From a checkpoint of a small transformer trained on Wikipedia: 13 layers, RMSNorm before each block.
Each number is 128 + 24 x the weight over the matrix's rms, rounded and kept within 0 to 255. Layers, rows and columns count from 0. Numbers have three digits each.

# layer 9 attention output (transposed), 160x160, rms 0.106, rows 92-127, columns 80-159
168106129107107098110114126139132124110130097134143094117134133137143127117111124121125132149129118122101133121114150110141096156111129140139144128112131140109104132097117135126154116120136139142136113129137116113127120094124143148143111162
166140145130106122126117118128127126113154113155126112117118110122103131124122105147124113156121114106120140136135111128147108153141129137128129120116135131128145127098110146133148145126123119119122104133128130133145107115135161144119134140
123121092122115097127124164141131141100150132132123133109135134117147116138110125130152137136087115096079147128131130162109136118128146133121087135131092156118135121138108120142094118113129148140137164129110093139108124114102131131121115127
140102167125175129115130116110113120137119133117124114112136103143140123144132158173116132118141140111143150137126167157145114127153138095126135143151149146109100125179160125142151157123117146137142107114124121088129101132140111146134143149
133166137117126142125118098144139118130102146117184151101190131150147141113116103164117162120114097125153178131217048112206120146162128211147138133122140119154143130037142129142178060115146125186102160109127157102146140097188108124106103118
156138117130125122172159142139051135128158094105133134206084158152145097069180175117130106131128101137148099170140179122097129123094177165097092183163092076115089138128109124081135145130135061090135126115145133130145154165109137150083160143
082122138163136178062096084116103101134120117167116139135122122177115155112073122145053171158095148131124157137097131160141173093130158070122121085131155113104125142182101139159098097066111138143140089109149178113152117104157090105110066154
144131140049134152079115115117134093153133106170080130154119167140081152151185142122143083137162135131134137123116146141109155162152185178120147135071119218139127135092107086129152119075144175117206123138094149140130188134162136122156086140
160157166167093182151191127095130089158128167122165143155072162125122143162096125118187168139080095146152120137095183146139146096128127095133115141074132118119117136083131166085127156127115129088176165138158106087177098090156171186127103148
170118142137166102066136151093075122131189112127116119086126119084123095086117101122106122087195101133133151123137186167122087177153130083143168127142082098095151144138130116145150139083134177148102105116102120196185090081152158121126180065
071123094154194181163107158139106126144060132153156126213093145113163122085125144177128121141133169106107142141136098117146130140153167096152133091173091146114118191151084072130126131127111137103129089068183128105125135073138142081097113118
129106156063130083152164150140175161175160143115144157208122119134124113126187116090100105127167108153149188157121103116148113132099142122105130101176123161072098156150196132160147130089169145047132122133126118145159125106107132146177114068
147136106157106138109178119147129147151087100169130105136070156120103138161157183137084150072156131126115089144105123120157102119139113189133104126065085110138099150164103156160091131134115132110115113139105154123096114115114083116076152147
086140149138127147118108142073098101161183148130107128101081094194039111151134166102111173119055116079189087110095138144159110161156106138087126087171146086102174077112113130163123139106105127091141119138165131109102108129138170109129067113
157128143151088124091167160137089072149088108136100186165168149117094087147091105144150141146152146131119141167145103153070150112137121080111110114199156155165129148158108180153152134118103155179112146131108119154075121095146113115101160127
152095099135118072112129062113126153124126137102109129116151135126111127150129134162098145129115152118098127133195093148109181076131170139139084150128136144041071144103110102164152128145156147138124097154121115162122169097102137149088141126
168164088093096116165163114113112132095000117126114121116133148146083189068146202153079127105114101134106112038127129143136117126152142159100143139065133102126101150122137138129141123117117134084129170155116112127132141074131118089075085061
077142108140159079153125137127133117167062149090139058134093108133103119080164150111133128164104200120147129110145179092155185131141148179199145175145049108114110197159103149101123176129124173169183116120101093187111149148150125127120129054
130104119157147086131092200148044112107150161163190096111142149127099086180193135096118175087157123142123117127131062177149158164130118076163120167179157082078154068115147117077127098168123076096121079148079112137106127189140101097141111117
133132121125151188164134117109074134112089075196189133125099161156180046097110103126123136061124108165112141185153175195096175072103135125115057070104135124104147112092156125109080121078194127099150136104129122171137080166131083170147113118
125129112101139102112136116100122150167096186099149122159096194099132088165188129127132107085126152155172098124100207089088154144171155089131173155147153099140128137130142103099126120112135147134149133123153119119139190118138085089159156114
073163103156088145160091159077134103144137146128102083140143131132101114121132170111158118139100114093116141150094097136152147149140155110046123086113182135025147083109144059157090164146141128153101075117074106179162114133085160146091156112
110129080130103111134101150173159090169147146125131189081170176138116151120137095132136131073103136156116156133134200139123136101131159102141120117124157116038170114102161062095122151095110140159101192118095136119136131152153131129122094117
160169141090148163121131122198078121110172113136183141142158058177154155150161169129169140149089116144117128121148159201100112154118147080122102137114165111149140157106132115074161081170100105130126129074136101154148125105161084092169078119
130144136122058129122163103109142156136167151107155176161119129137088145128110159111107169101142096150162147165181055103116178099078124158147137140146174137159095106184204117114079065110106106155175115066124127120070120157122140143156168119
123184152142141107115136116130117133128114099120160072129113065150095122167163142120143169089159119143107176087134166148131103098119123028163111126140110120179082185143146170124183171148132141133084097178152075057138113143123123085146078102
104098135130135066085148112141133191130124129137105124102084090208157069088113136115086134092090088165124144124115161158098147097107076121166093189131154082109137151124117153136101151156111136183095138079155157177145100149097107104139120101
158132119118178172180108141168143129134101099114126137139100071083117159117063091148145129131064146181174151127133148143169149120136163134077141151117103119077077169158197189154091100151118119138019112140147109091105092133098123184113207137
104120148100116172115134178125117103119167138141111142136191101092092169125129165141076111133075075117111120180156163081097201146145087186163120159118170147123151109085155095074164134142115181135115167126161189136117109132099079135103109088
102113089151099167171122088150127136159132180131168126165076125072167119138140100124104155115147157089134144141142149108086156111147176166061186123147098141146123117165109081175116105120146146081140162092134151161117104095083136184169067105
113097142101106169153141152158154132138130156106059082047147090106125116125151118108218087131128101126091149197106100115130144148106128114117164157066086122160150132150183143155142159116143169121079107121108145111127114072110171126134088167
097100142149118178107167155112148086147092127127077132125119189188148125147074154201089157116148106104125141117083159099100133136096110113137060194125110138138102103146114106094161124140157123151105134118093097105159110107104126108101141115
172130052074080140117117121126147124148141114098126097088108103116089153090085147119082149118152107131128141125109172127073108118087116124115060109156112146090073112159086141129127144192106099078127155150156195166133108240135132080104094089
134105184133176152099138177101066132124141153064106092192162078160091179136052135191141137209124114189094161127173142100122106167135092096127153145071121120057131090223144152056109130142092193145104142132130085085134150099129122086080130165
205196110071120148092137140155082103137098097166127176082130124143120117164140130079150142156151103096118119124171177139108122140121118121137117164143039123175128137140104174119121143132139105114132115143149184197128094123169131151134141133
140142128120120135099111091114092130042113104136150168206111095159173121138084113080104108122112145136118082125150133072107145158127160138112128076111203091171098106161118144149137157170154115134098094116136138139104175126147151100139143140
# layer 9 attention value, 160x160, rms 0.0659, rows 93-127, columns 80-159
145101142131126113114146122126092124131106149123107115107101107143136112134133137156143144137113134108110155131162135125108124127146162139118148138130127130151167147130145105127143133112121125122104092107107138115104147110131099135127133131
119097144070123125150132102116113119140100151140132117130143111087157138129128160115136167131105144138105122145115146124135141111126114137116111115145188109119127147096118127139155120146141127110108119143105138112130121110119135137145142123
101155134111113120127105145148123146130136128134110127130144122109135122096120131127135108137103099158133123119115109175116123154134139150141149112137119130141102154136126171105093116138120119136109134132130134136100148097120171113133138089
149111125126166105101189151153136167129119116149167120148099121105099127119112153086111081167104119199161093156090146131103157072134069147154164120145106139112091141120126106173102166119146117126130113153155100172199087122110124211101089083
107139153125124154145154150164189141109116094134072173095109125123154155095116088116102103068159175137140099135111058207122137102157112113160123132137104155164073117101175114120134124125147164122134167115161080123108134125142106076142096082
118148116109123114184109122162154124174130118155202104123112136118120133119109174160154128113150131141132137106097177107096184128105104150142154128089110146064139114141076137127132144091090130175094143109110101135054146140129136185190139133
095122107160129110153106155137114137156170162089116096070134090099159123125104181101119140107128178087114107117108124087095154101101126103101081155147158112142099094130132127123107138177122098105101079165119077118129114096114139123153149105
110129111122115105145125163144122063135152116134150114134096114098087117115164103105151139102197138165151127109165141177093113107145140157151180115173111187165086106115169114173150083132095130111100131098145154158127173157113106120126137139
148148153115138101140081114118148121078125122182130103122073120103143132125154077113162178120095085118138155148136098118150109143126139139123114125107113106152117155158146146116118135157106099165149143164116146061082204137089094116073103175
136156150128155038110150158128073142138184105129126129134118114163101177070133143147128148171127122114166112146130139124113156146162129160145156106122138143129135106106136128090171150095103084153153148157129137077069125112124168153141148142
103111115105138089161112148150107134136090138153100171103120090089134136096131156142062164089141090103102117168063111130137109114112084164072152138140155120175072109123094175078137162150108095156132098107140091136132140155107110097128196132
139082085101135088152111150056135137113144139105104140126091106080152075135164123166108066159133096094115112149116128172111069119143120078074117131123130185187148050092134112118138086106131127113069092181089134113117145138132114153144163093
157114128138101196170122163186144174124141133140103164099130159109182134156103105112165120103225084140111106141154081162135116084150175131188182156091161138151169143160108143105138097100110128190147103130086153165135189071161116110186131121
112136123132144124139124109068082189150130128170135110110071134154120104161129155143136115129117134084105156124139165091144125083175130145162152183184111124129147113118143170096119124114101113085155161116099101138156158151089112116080153126
139056161118126141109112181124138170172092127125113135124136141128156159125162152157143127098119082067132127171131155155171131161119095146127129115140131115148166133161144062105145092093160098092098127112178135091093139098129178136149099157
148093089183134121095206146147103163156143132107107126131137076115179116126111077090104075142147115116130087177068073080107119124129103108171177137114104171128166168124136068141093073120132093140160104099146141094104118159159059177126157117
137108153161113131133109152097143116095049148177108158081131148123144109101142156119113167179121134161126124130154094092140165141179125118155102107116182089108103121138107059164122065155090081153162188101161193085085088074098129138131110149
125131110094121135091113109085163172112103131080078135109090126150203084144097123109140050127124130154152117127217106128140142122156175156076148128115127144155100131150125145098172124081098129117140148124197137054156129147165182141145133138
111137123168118134124120143160131117132138122127116169095152060146165154156077130154126166140038124221130106085160104120140147156142100150132144187123061151138108102141138124083119125121132127065093143082107137124083155160153113164119080115
119088107164133184134109153129145148151124189157137158125150074147158144138157136136118160069106176126124116110143134143112157073185128134086095126115088136135094170139149135136136160141141144176123141164147117088128171149197166107104147178
182102097147155104157133096164156142115135116159073136106151119110105127108123114155126144120143100158147182105132121106140164118048130169160132166127183113131178141124138102108126115095130085099145133133146153140109129127108103109145114101
107132108148148125107124159154100097154120118139148087126092144138151122159082128174157084142149119105163086138179092093131149152157074148116172142127133092153122120134155102118135117138123101077142137101168118082091134127117177126097114117
149155107113114073089109149103160116142140121094132146168159170127093132056132125120137122097150122158130073145126113111124147120094115162133131165135102101139164161105124145129121160136168139114152106104168116100111113095155128158089172153
101155165044133112132181158178146124101102148132113135140088109172070091147121080155151126139072137125117104201107118141114098142111130123130146121167161110119078089116117155112148132150123105060112096126154126154145179067148078108119125098
160122119126118107139081141126131196137114151173139159113077134131151134111115145071074139119102138129100143109138132113128135163137137146141148113101113154123133128106093128142118055097106109097099116139155177171113131109114092122142179156
106124125103137143172102137144132115151117129152180127147128118138105133140112130098122194135117121147113057124111111134154124154207118121123133088120147086147202140131118135123136122115102176100164119068148111094135129115214047155145110125
146117126200157105188090105117155126135100122115074089104147182121136120168195190176116143113151081140139116134104148128089136113117108126140122102107093134116099133090153086135143074122152141164121185067131097182146154120131122106100021142
145110097131148118160145097166132106113123136166127151166111139103158118164120121120141130103132096177118104135100138122140128094093090119094125152201125120131132163140118039109082135152161172152207119111138152138145093112164142150116163088
060095085166125100127165132156135127204116111153110140145136113076126115091172131162163116145116132116108106118159092128142157112135128089149096114104136084109091071136116121091134118137131154151096129128099126130180095135169080134105167189
168079111092140099116113093154139133134110161169213162183144097130153197102136135129076082165161128095139110151154142169102123137072100137094145175111111170086138134121118105095138103158157120061130191139115123141103103108177153095130096116
170119123147115145113122103108184099101125139128171105130060096141130153144143127148131101117126163134072083115140091066127196134170122086119167133109157133105068176133151125140122130116119137126137164101151121150096053149152140165087109084
124136180146113111142152100138080120090181097132102130086127138154151097100107119107106119117123105141127127165123083122119082076127135103123164167076141066157153121134148139142136090146133117105146108110176119124168128075115114132130154156
143141144150134139139115129086173091058152121101137095125092121065146135090208166174117103086116093092149108147142177098123110102124167203083101114174130157128132144109108170092116161109132089115154125069119103155096124083144113075160135095
109107139114096116184096154112111173164128108130145136143118109165095087141095131095082127111164125149139103122144085211104077086131088116140117155121157101127141107127169138133132126161130141085139143154089115113121125089151142122083125104
084093178145117091129122144123124140186180148119138150107166155128062156107113137149131176119115124081132128125103112119127111164166126090181164158150087143138172121138074106121158148128171124147164097133172116123155128177145085113136115125
# layer 9 attention query, 160x160, rms 0.0609, rows 96-146, columns 80-159
124124129142133111135133121136145114141129129110132142124117120151131151126121133126123117124116109122131136117103133130138112135131126131111152130121130135137106138128137127129124131129114145127146140142123108133132131116127138136126129133
122120136132168123124134151100132128126133126123136133114135109131115145149128099106112121130145135132149114131121158130130141118138129127117121120136130133136113136164119135120133144140116126118104126124135133145126153133139129115143152132
134133148144125122147120123133135120118134142123118142132127129137122120129122151157149122132124135113142112134132110142129150109133128109134122105139109115129120096117117148133152122121124139118118129142115119127096125120127134114136129124
131146135110114119139169112086151098180111138136121112126177117155157131114107101153107113100127116125110086094149149091111143142148142104155133113108102162130178111106153119106111126149081162101117149166143119122161111116101148103142097174
113130129138119135125130138132126131147154117136130142108151144124123142119125107141144137132137108130105133117142122133143153147142142115117155094125103115138141140119143122127138129129114149125141136133116138135111141125116132146154142120
096115142122132131108129145118122114109132134092144114134099139111142125130127132108127132125146125102123147139139147143123127131148123127129143134121135126120113145130088137133115151124154144116138108126140128137150157147115119142135136154
140118108130110126136139109126131162155112118135118129119148150144107120118126091144098138107139126132148130111134125112131123126118120133131144116137104136120144156130145128107145136106109129098136134137092097106120109118154143127133122125
147145175144105110135138113155112182104132155113118156119154116195110134119104143144105106088145153109163123141075083139106134098147130093138115107144143138172116151115119126113118130155130109072130149094126145113074129166202123112089123081
113161089127122124101127077108113132096099140144106104094159116141116144128104113071178094103106178096127136112104127120140127096144150133163139123138144101123115143104133123075141084095108095100160123092132112087178158136166172160140129125
086135099076137135164066097131119110136122109120142119089150106134139113111162113142121140192086111110111166103070147124139139118151150119148125162079098119133174106200154135135103123136116092127107133117138156094128146087122131153137126109
139122116121122118166169115138119157125127165136143113151161172152143123105139178105125092076137150169107182126125110133170104131100125127124167126119133094058130137124132142190205158145104120088065115094043108170065118196161142178183116155
151124143138105129132199130139075110102131115162089131130129112128168078121148089127192112100117060122137145088122153065093121107095146062139143133132091167131136115136128116128088102111122105107162171120087131105116082173160084147117115138
091070097166122123139133170143074171126130157133145133066063111129057116139090154142140146137159170132170124086060202149052121121124129106182104132141122131148122137081146082172116134143094107139143167093120131112100130118126142149127126171
146146065128142107124138137117141164148117121189172141124140086141099128164116154098135148117114129080130091109087161152112075164088122110091116095094142175129119072143169143185155070127138126139082095166091101115113144126128134045167125165
101134097122181139107110128107128103117138170078118138113140122110112078178159123144133065165138118135108100142152053115098116120164172134128144149111223115131131123142073116170126115100131131133140146094178134113144110096153132142162120175
116193124066101110155126118140134138102141139153155101088171121141097116039125077143131128179157169135174115121134080123142117153136161124135162133152173135137113092040087137126160139132120151153149113118120100137150169098096134081139084084
128107092175146115095142079116073092104138130063124108084125178157099076155109017076107129090111143168143103093086098160148127106089140116154191181126119105174114139172161138091155127136134135149183103104118198101092141139089123088077110158
136146104108123126146161133103142123153115111198121091114124154109092121109151054145101134072136154127089108183163106144133122095177116136166144103138117133129136124120119136115104074170084118139151125164134135200125094190130124093187122184
145118089121104153079132156130112170106128187117093122086075116158153156055134139106180152132143131157148146174108109169162176108117138128132115165125168157048126171127145129112123084177121164213128095147118102121187119148091127104126149112
139117137092129142082147112133114173106146092091100146105098120110109067059126132153081135132098110132154102161127115147107083129168134146182182089126112188123191135139131160119191085066086146105093121113114093139111116115143136107109153151
170162130119187168144132087112135145108108113077097132132109131084121185106167120182052120137127095139127088136094139109132140110164130147141133141151124144109118103115156151139146154106077100136138067157123117168143169104124115077142162141
108146130121123166164044107157112175134109087110126166108135116140124127170129077110112112140130090124180091135167128124160092138148093099163136088097092097123104155109134132139122157177158052148164124134101090176095096143118094133139123148
125122121115118140173099133102149133129171115105118132093179169110129175150148136154135082133127057168081118113114107143122130094142193144119076172140126092113117099077121149088126087089169144124141118156106180147135116141119132168089125176
109125158167150146099152141146155109109132122124146096114156126129155070173125120148061157103182191121128202143156158140123112110190166135141113126137087107181115094163136131157140089148126124147181075146117061147159192138102125130127155142
124096093146169059113140167142143171168163115165120154114137165156109114130102129116159122137142090119132089131183127178123121126132164151137099115087124094151177103129136087104141106172103133121112132095137148109138191066158088177143137134
127182156159111117099178121123108136093135091175131140130170114199176084154173085121125112120134134072154113135082091116155144126156118121144123138175128076103121163122131108101068111097137120102150171084135117140111170142116138099134133139
157103128132132153119112085103154203099155106167115155136162150143110089126147123152175120117123160147112100135145168133143141113123102129122122199131158109127120143143148106159144166125084082119185157163185091113182133118128175097118156137
099122156105149118128102133081111132126143113107129153149115103194111101108112116139131149085130146114153072101117143110124102091118182111127149117073133093100119133123142158135129124092115125147070161194086125150145093143130165140126131206
149130101127142124105132103126153155185127125090155144162108158124117086147146118147116120110156134119119168088117083104130145128143089083123131131123128164083107150086083130087137120095185143096084169091138099115136127184166101150112113124
154098156117094076076162124151089090149111113133105115117115201148119157100146144153153116146074107102097098140143081145156107153102116105171131147062140147112121089137125148114145084142112104102160169152110122134112138103075110100132191104
087095165080159192180133143150153086070113119170139154105140113146131143087137140127133130136138171088123157119088125179126094173151141117216125138076117105121138133126153068167113123086153093088115118128144146121121112114151150120109103082
117130129113134109132186101093153124122109093147139066145114143098137131109164128144150151144144123126166116131124163117116091185146126170158142145095123105110143129082114092091179132150177127136100088106182073126115117227139107151144162152
117129115128122098137101145151131166130161118122163108099114114160128124146141114133094125135135132115146078114114122117123123105125135124106142097093114131118126131127121132118142090140124136153099116106146106120156130120121136101094109127
125127116128119120145140120082129149097122148108123113146119143182133121142145129087119136146091129142125131153141102145132129087146128097153118138108155108185128129138163115121129143124106118131112077116118150151123154122109138133139143108
132162139135119167096116108153113154153131105141125132100172096132140126124091119171121081134149117157117098124099118117097122119128201101090127110143074131170132099160128136130139149118084080131147157172166140122130122137150127071100114166
169096068159152112129122112089172138109138117090136104184123165115101134178158131104125166194085125086115182124120163156166136138138099143151151121063186115147100141173165117175172129126138145155145099080048122119117147078103147138151158141
113129105120122105114104153123136126113129143147126108138119144143125115108142150111089123116132103149152106133149136150084129113142148142132099105163109122107183132160127141133128149156126136114171115128104115141116134117147131129121159143
120101153112153126125152102134143107141146155110145134122139157128120084150100151102124125141124174121111130163144133138147131140156095109139152138119172117138110125112179146134116116100155116119108106124151122150104155125118127116109146110
138128134137134127126078111159130117141152130144134153138105154103141128083088099157120111095140102142145107093144142127118153118083113125139142105191130140093133108126100113099127126088115128123174116140145101108115115138147133126164110144
144137151113124098115141125141130142127170083142104118151134121152124095099110117096095127144143142142119103131152147100118144144115114126130135140141108112077121119118125139101118083089140131131111132146113129141185141142134138148079095114
151152150093112090136144110108118183116128144123130107153133122172141092088133151136137140119107162174136098110130145130123107114086168107143158136118078140111139140130112131132142116104103151132099101148082116084139117126096121137136084178
101121114096172127101122139116160141104144142117146108139149127116119156119135163090149141128148139143113162111092130095111148118146127140126126137175157157136084131111161137119129135085149144143128146097139091082120151116148159137175113136
106118087105133097127119098127126161117124125116184105172176126119098091156136140139107084141123143106139148138145110148167112105109116127110101095091119144147149139154083144191165107121129111091147114154106143131107117149122135124104121123
122164161116130158163099137110158118106124096141155100136139128106083123169086126156101104094147178132133166133169110102121133123118162130156136090127116125144154141110142134134137131126152157115120161115110122146108065143113134127131108143
091105141144127094142104144119122164127091096146148105125140101123113195118101171175112148131122107124145099123116161105130116128123094137120130125091118107092096134117127122121142151158122128137121125146089110155144087165118125104136160145
085108109137117174141138153157120134152148110132126166094138095134148162112145180136120124134154140142128142122072126137113122110153142135124078150137081116152167120123122083152117159131074145144090164168088158126154089121151085151094150086
104160095125126157133130132145138106123091066088135135093143098128103122142121100114103157142118114143142113084112133155088103150112102137142117127166144131138136120157108113165114163147143112118119140115120107125135115104123132110112117126
124166088136138135158117124133127123139137154142107107124173101169131172114108152126141137176124146107122123131131163157123126144140145153125134117145110109140144120176110106130104103160062093168115119107136137142161163110144137135175099127
165099126168161110092141152138111125106140114105125066130106132122108125091143134106108118115129112111120140204147129109149108150128184146148133136117134099133130114159138149129101120154146113132074108087148125110134073143112142160179171153
110152121094143148143155163084132133142129115137126129101120093146114125123114158173114118151091092139170163110126133106153127114166173122179116120130095139110134135138136144173148137122142117125126111154135141158104126142185128149151179163
120100112097116156141110153114129136089146144124099111088105128103093141121163107126125126137120116129115146126128112095092135100108131117165173157116149134109149128144112159137120115150153131106142152125127152120145104162129121112170106108
# layer 9 attention key, 160x160, rms 0.0607, rows 96-146, columns 80-159
133156119137134128135112115138096145105112102151122124129133151115114120120129116128112121127114135128122128131166112132121126129114122116125096137137132120140127137119120122140118118114135124121115112122108155134118149125135130132144144137
144135123143117130140121112120148144119122118121135106141122135105144134114142141136154140137102128118153107113127112156126138120118147113158137136146131125116119110114148137122122128127116129153126117117131143127117148101142115123147130131
121112144112118153122157098106127088134112135151145136116125099147164151125116172081137110111162126141159088109138147129118134164143152086126113131129101121154120096153143120092124140151125132137152125168143134160130130113131100104138160125
093092202128091147130152118114140111133080149133109122147088104165125169089059119121156154145172119109170087083172116119166117152160175111110129135136106151137137096085155108071075071122175148158170093170122089111132086113093114126099115109
132112118122144125127125118116134116112124136107131129135116127150126128132136142129110127123129138117132116118138149125135116136137126123135139138134149139144126126115099137139135111139120127115148124142120119125122113137137126144123129121
104133134130131124136116123145130157136137121128138129118119140132109132117138138134115137155129118141113141130091116110125130126103119110133120168117131152120137120145140140131129120158125102147116138101125120137121110154136129129138151096
144112135159117127123132106142139145104142101137142144125116126098138137118145166111152100119134131131129123122095108158105128158105165123113128132123161146134141122148145114121112110148110141133142129139153147122139133117149116138127130138
100098149150099078121069097112133120119099114108124126159101091141109139108139078131161164108146094104150123096151098159160119119060147158102107110128088101172147115163075108119119118098145113122107135111110129112146131126115127137105126122
110099106129151121136115059151078158123130178145084121091114086102066147138122111131160121147121088142120152175114163109128134156189071154151059089121102099166123111091110140060101099118142114092153156092139118133166121150105125121102111114
083154114142173103186130121150142128163171141131117140144129139141195069124107139107168119106104129100111137121180166094114153119185168142154130161084112120100170114147175147135073132127099100097112180155127141125158161104159136149078115124
130086159150105109095110109147132114119127126164061101154132128150125116130108187109132083071100161071126134145122125161125111068131175122110152109128138114045107128128100178148202142115130100152129136149145174111131100155157144104156122122
137092144124059186121116103156139163134089145142134107099110091121114112140135111111135173139115065122137156122107153107058113155157139128116075158136129160176113124100097141160168116139147084129110096093092156144081080145165144162113143183
088101061104093151132129123163091134079082110067065107102074129129135178119105140119117142118116082123093066105110189179136151111128133127142118212095137109105094146108158103149136143138130156138118116137128122088106139122134083127136155122
173139108090150139139162108126074175095141151139078194140127147111143130136091165120140162170113108121166085101130140088105072102153114109112110167128130149073151065102154142177113166114128151112103131112153117127098131131082191092161088155
152150108146151102152089101120112119135127114102164140109120142122082118117138172153138107136106107179145169152157092158119170155134150145139131166135120066139089119077053145147063137085162134160139140166181110124122144127153135145157127088
103142159088073135091086088120126112113150152141126107140092158101153129142158063146127119189127145120125116137170115117169129160126104155119163088144115138116161119116121120139134128129192127176139146156134075141108120107138135108173111127
169121142148120108096077043092119165147118142127124108113097149093101112151099126089142112101146135141102093136105145146124128072128114173144131127178124123121166132165158137095102126171098162170111131058153170155088130151146125149134135182
147148123157115111131162170150160092135128124170109070145162129103139191115079082129156125168168108095120139176163134137127153162173179119110115214156106144125115101131108164161160117080143153132156115118148079143090105149128131152128085140
155120093130103148130100176115122091134119146124112190118069149128138145070149147103139173154093119086145165163129083178135119121155132164087128103095159157070186128118167130100090104142096163177172131119154099130168083158078105128148154148
134107130141166122114071122130090154109103121102129117105144190058157089111102144104136120134106113124054171175143130146031095147147140133144140125132121129113145122099123126123176140117123110153131182127166078155140129145139121166115116080
187102177180166090103165118167142173190126132087111172132117174182156198114128132106137091141100094115134137146118130112133130118171089120138103118194090188088125135110137127108097178120124080124143132145120133137108151105139119121149144113
131153134185154145128123059126139110137164070136119082149171107136156136138173100060109096136165142088153101132130127129103068191131143103127109151091138116125112096126197126133122147146087098146144102109144090161078140182126097170163143149
113171180091139105191168090130173151177119122130149141098146170054126151135113146192123111131106076116107116109122089122119135144166126106106130116138095070137104176106124141097116087107092127125116127123113191140105123149103132145127105179
108106110144160190090171153142069146102128121114128047133148113136124165140134130092086146125160141156123145149154125105152107072112093135128147103152096097186148102092118121118156105169124146129143163150129128085138164100113109092115108147
132140113125114104101104160102108187116135129117159158116161113105088130099097159113126148174125097140094090073173102158169154103135131174094097133110134086159109133138132120167138073124116133144129172113093105135114137141095144177106139108
148125107142128133105132135131149164113147135113148111107146085138106121146203141163115108126123143127175127153086144127193134189129127104131128176107147085136123131129075129134061130123099182127093173078139084173157107135170154099113152151
131172135160149151126129075155170101184123127127132190114117140168091097149151114117154091107092161117100129144166164179157141108122130080069153109145101158107122088130123147157079137160136062112151109097139124133150123119109121133122132135
148141108141164081134105174099146130151131136087134114100156111150114157098082100108118117043113122105102119147122118119105138095092167130102147168123118082131104155116128144116089107145099119135127094177112092152122107110144139078109094181
164154143113119163144126066132128146130130098114158129089158122099107099154150141123096184141137147115135153084124108105088121156139123139109112131129177146084097138125068147109164097124118107105117130152151145103202185158129123110135139113
134092136137110080108115183145088133122111165119126182181143151119138124200164094094073096127085101129137117113167134138145137205111083096133136178137149119098155131129122156143156126086127104134168114168110117162136135164052166081091149062
092106097114172164158159105059140086163143129151135070103155140104137164116131111148105105140144145095064127088129081142168100134087134159173111128083110095107141162131135094148050117098118092089134140093180064135176133140133138124150114119
086087087082126105153166120110169169121156102165158129117059191091127140115117117126137133118091135104113128138134121117111138119152184146170122199146126107132124167130123096110159119146188074135108103082135057176130136123120120109109122158
128130127113115118091143124130174152109091127115116131157130129137136122129136124107146129147120110138141169112128124103151125126114127143138115156142098115141145160120133128132140113102110149141136141138148139137113136122155104145113157125
122140116110119128126155148117153108108128129105158123136124139107109117131133129142140113104117152119129129117151117131130111113090095140142147170126146116096146126151115145119130126127098123162080117122150125151119150130144098165128139119
121114173151130141093105052141082112152117134126123132104157143121149169130102148126141160105173117104170074129121133152108133199113159121139163113159088122127143098110146160104129131135120109187175117179132152114120134166140130139122076161
164119124129160095153130137149127145102151106102131158125143114131126106128144149127141136139168104128086138145110131078105162074122157125141119117136160123084109146147143148135076131116085124113108147131121167148114122114155168114158152170
092113137121115140134114148135105122119123154142105105165098182130139125108125112097147120132133105128130124125157149138138140137158115130135147129132111121124121126114126152159138094099131098147146113145143129130120133113107128117114108114
092079079121120127159136143090153149132113121165115115135107143145128143154159172134107127155106159135117116124119094117156118108145119138111111187121144177144109167171119115120147110118126153086096150120131138164124113114129075159098156126
149144152123122096154083143152147160140144144129122123105123146176100138135119142154141132134135152140141133169092117151098114136148149092131123151148111086150109114129143156175141122149123110106115147122130172153132154188116119119102126110
139149202121103138106136094116166180152124132130145129117155120151175108126087105124150151116153136157168085111123158123138135187128114105094152119151129151108123047070146129037094118149139085133142141169127130112164120157146086088093088135
117131113123096112144127099163117140145130200103120129151151125114111119113102091115104122080111109095077137126162099147144167098132147138083154109078136135096132109143164172126156128098100151113175124161111116109103077109116119117092116177
168159148150116110174152109163117145100139148081076117104127112129119157106106124118176132141129104140099125126142172116121152116156129148105112082170181152121092151097117107099104139134155159110081143135126153125160138102130135140159131120
126168121140148115141097113143143104115093127151184157136168130081104153125110158126093158099109157143100134119137121114111116118147109103108146124162123121127126087155110160154158092097117091109132139169170149154124132135116135128107104129
087118135135156130123150128122120073117091136134141098151143134104110137149070114149078129103144104134117148141098116146111129125109187155104132114167119103123133156137144108129119096093138142106140096110150131132080104141139121117130072134
117117092136125106105159174127155170123112122120117182113129122147125189128122103126124114090118128128163106098123141114124106120152129143106108126148125122097085132127146140109141166155085103121117115137130118176139123116099131084144117161
065139081118125140125096127114121102163086101113164122130105129146139096109101144150136146126110146144140148105121121166150130162113152095101111095071082105134113130156187114183114113166103107122110140139121145148109137132153144156124147086
146143124128141122153146106134104181128105093161142107157137102114141127124143091113155090153142121119131109107121119120091113124125110133145145118156120119105090124168164094123148111177124077122132113129137135114116126093164141116147129141
149124122125134125173101150116129124132125148119088113150139114139140157106140113097152102108160118134158122112138147127141148071115115150087083128147130136137136080138129130142101127117099115118136168136116122141137142121118119140128105098
153085106138114125147140178136109173151083126134099099144094125107107129113118163123149136124141127135130174169165123123140118094157147154120125137145154117121115111112113120108115066147138125133070131132120107107123103145123113127166109142
128101125144149159189118178163121143170137098156091110111128117116128139151133144118111106087090125121113155122117143111088110120217169129150142134126097137148143131148136136147123141122141103149131112165121128139134100122169131150146111103
125105180155115133130163082126116096166137145132099126118112148115161106106131129119118068129134118102120161137097116183149113102112174116084111119147148105091145132110090168122108126095135114148105088158138125139171122151126132148180095123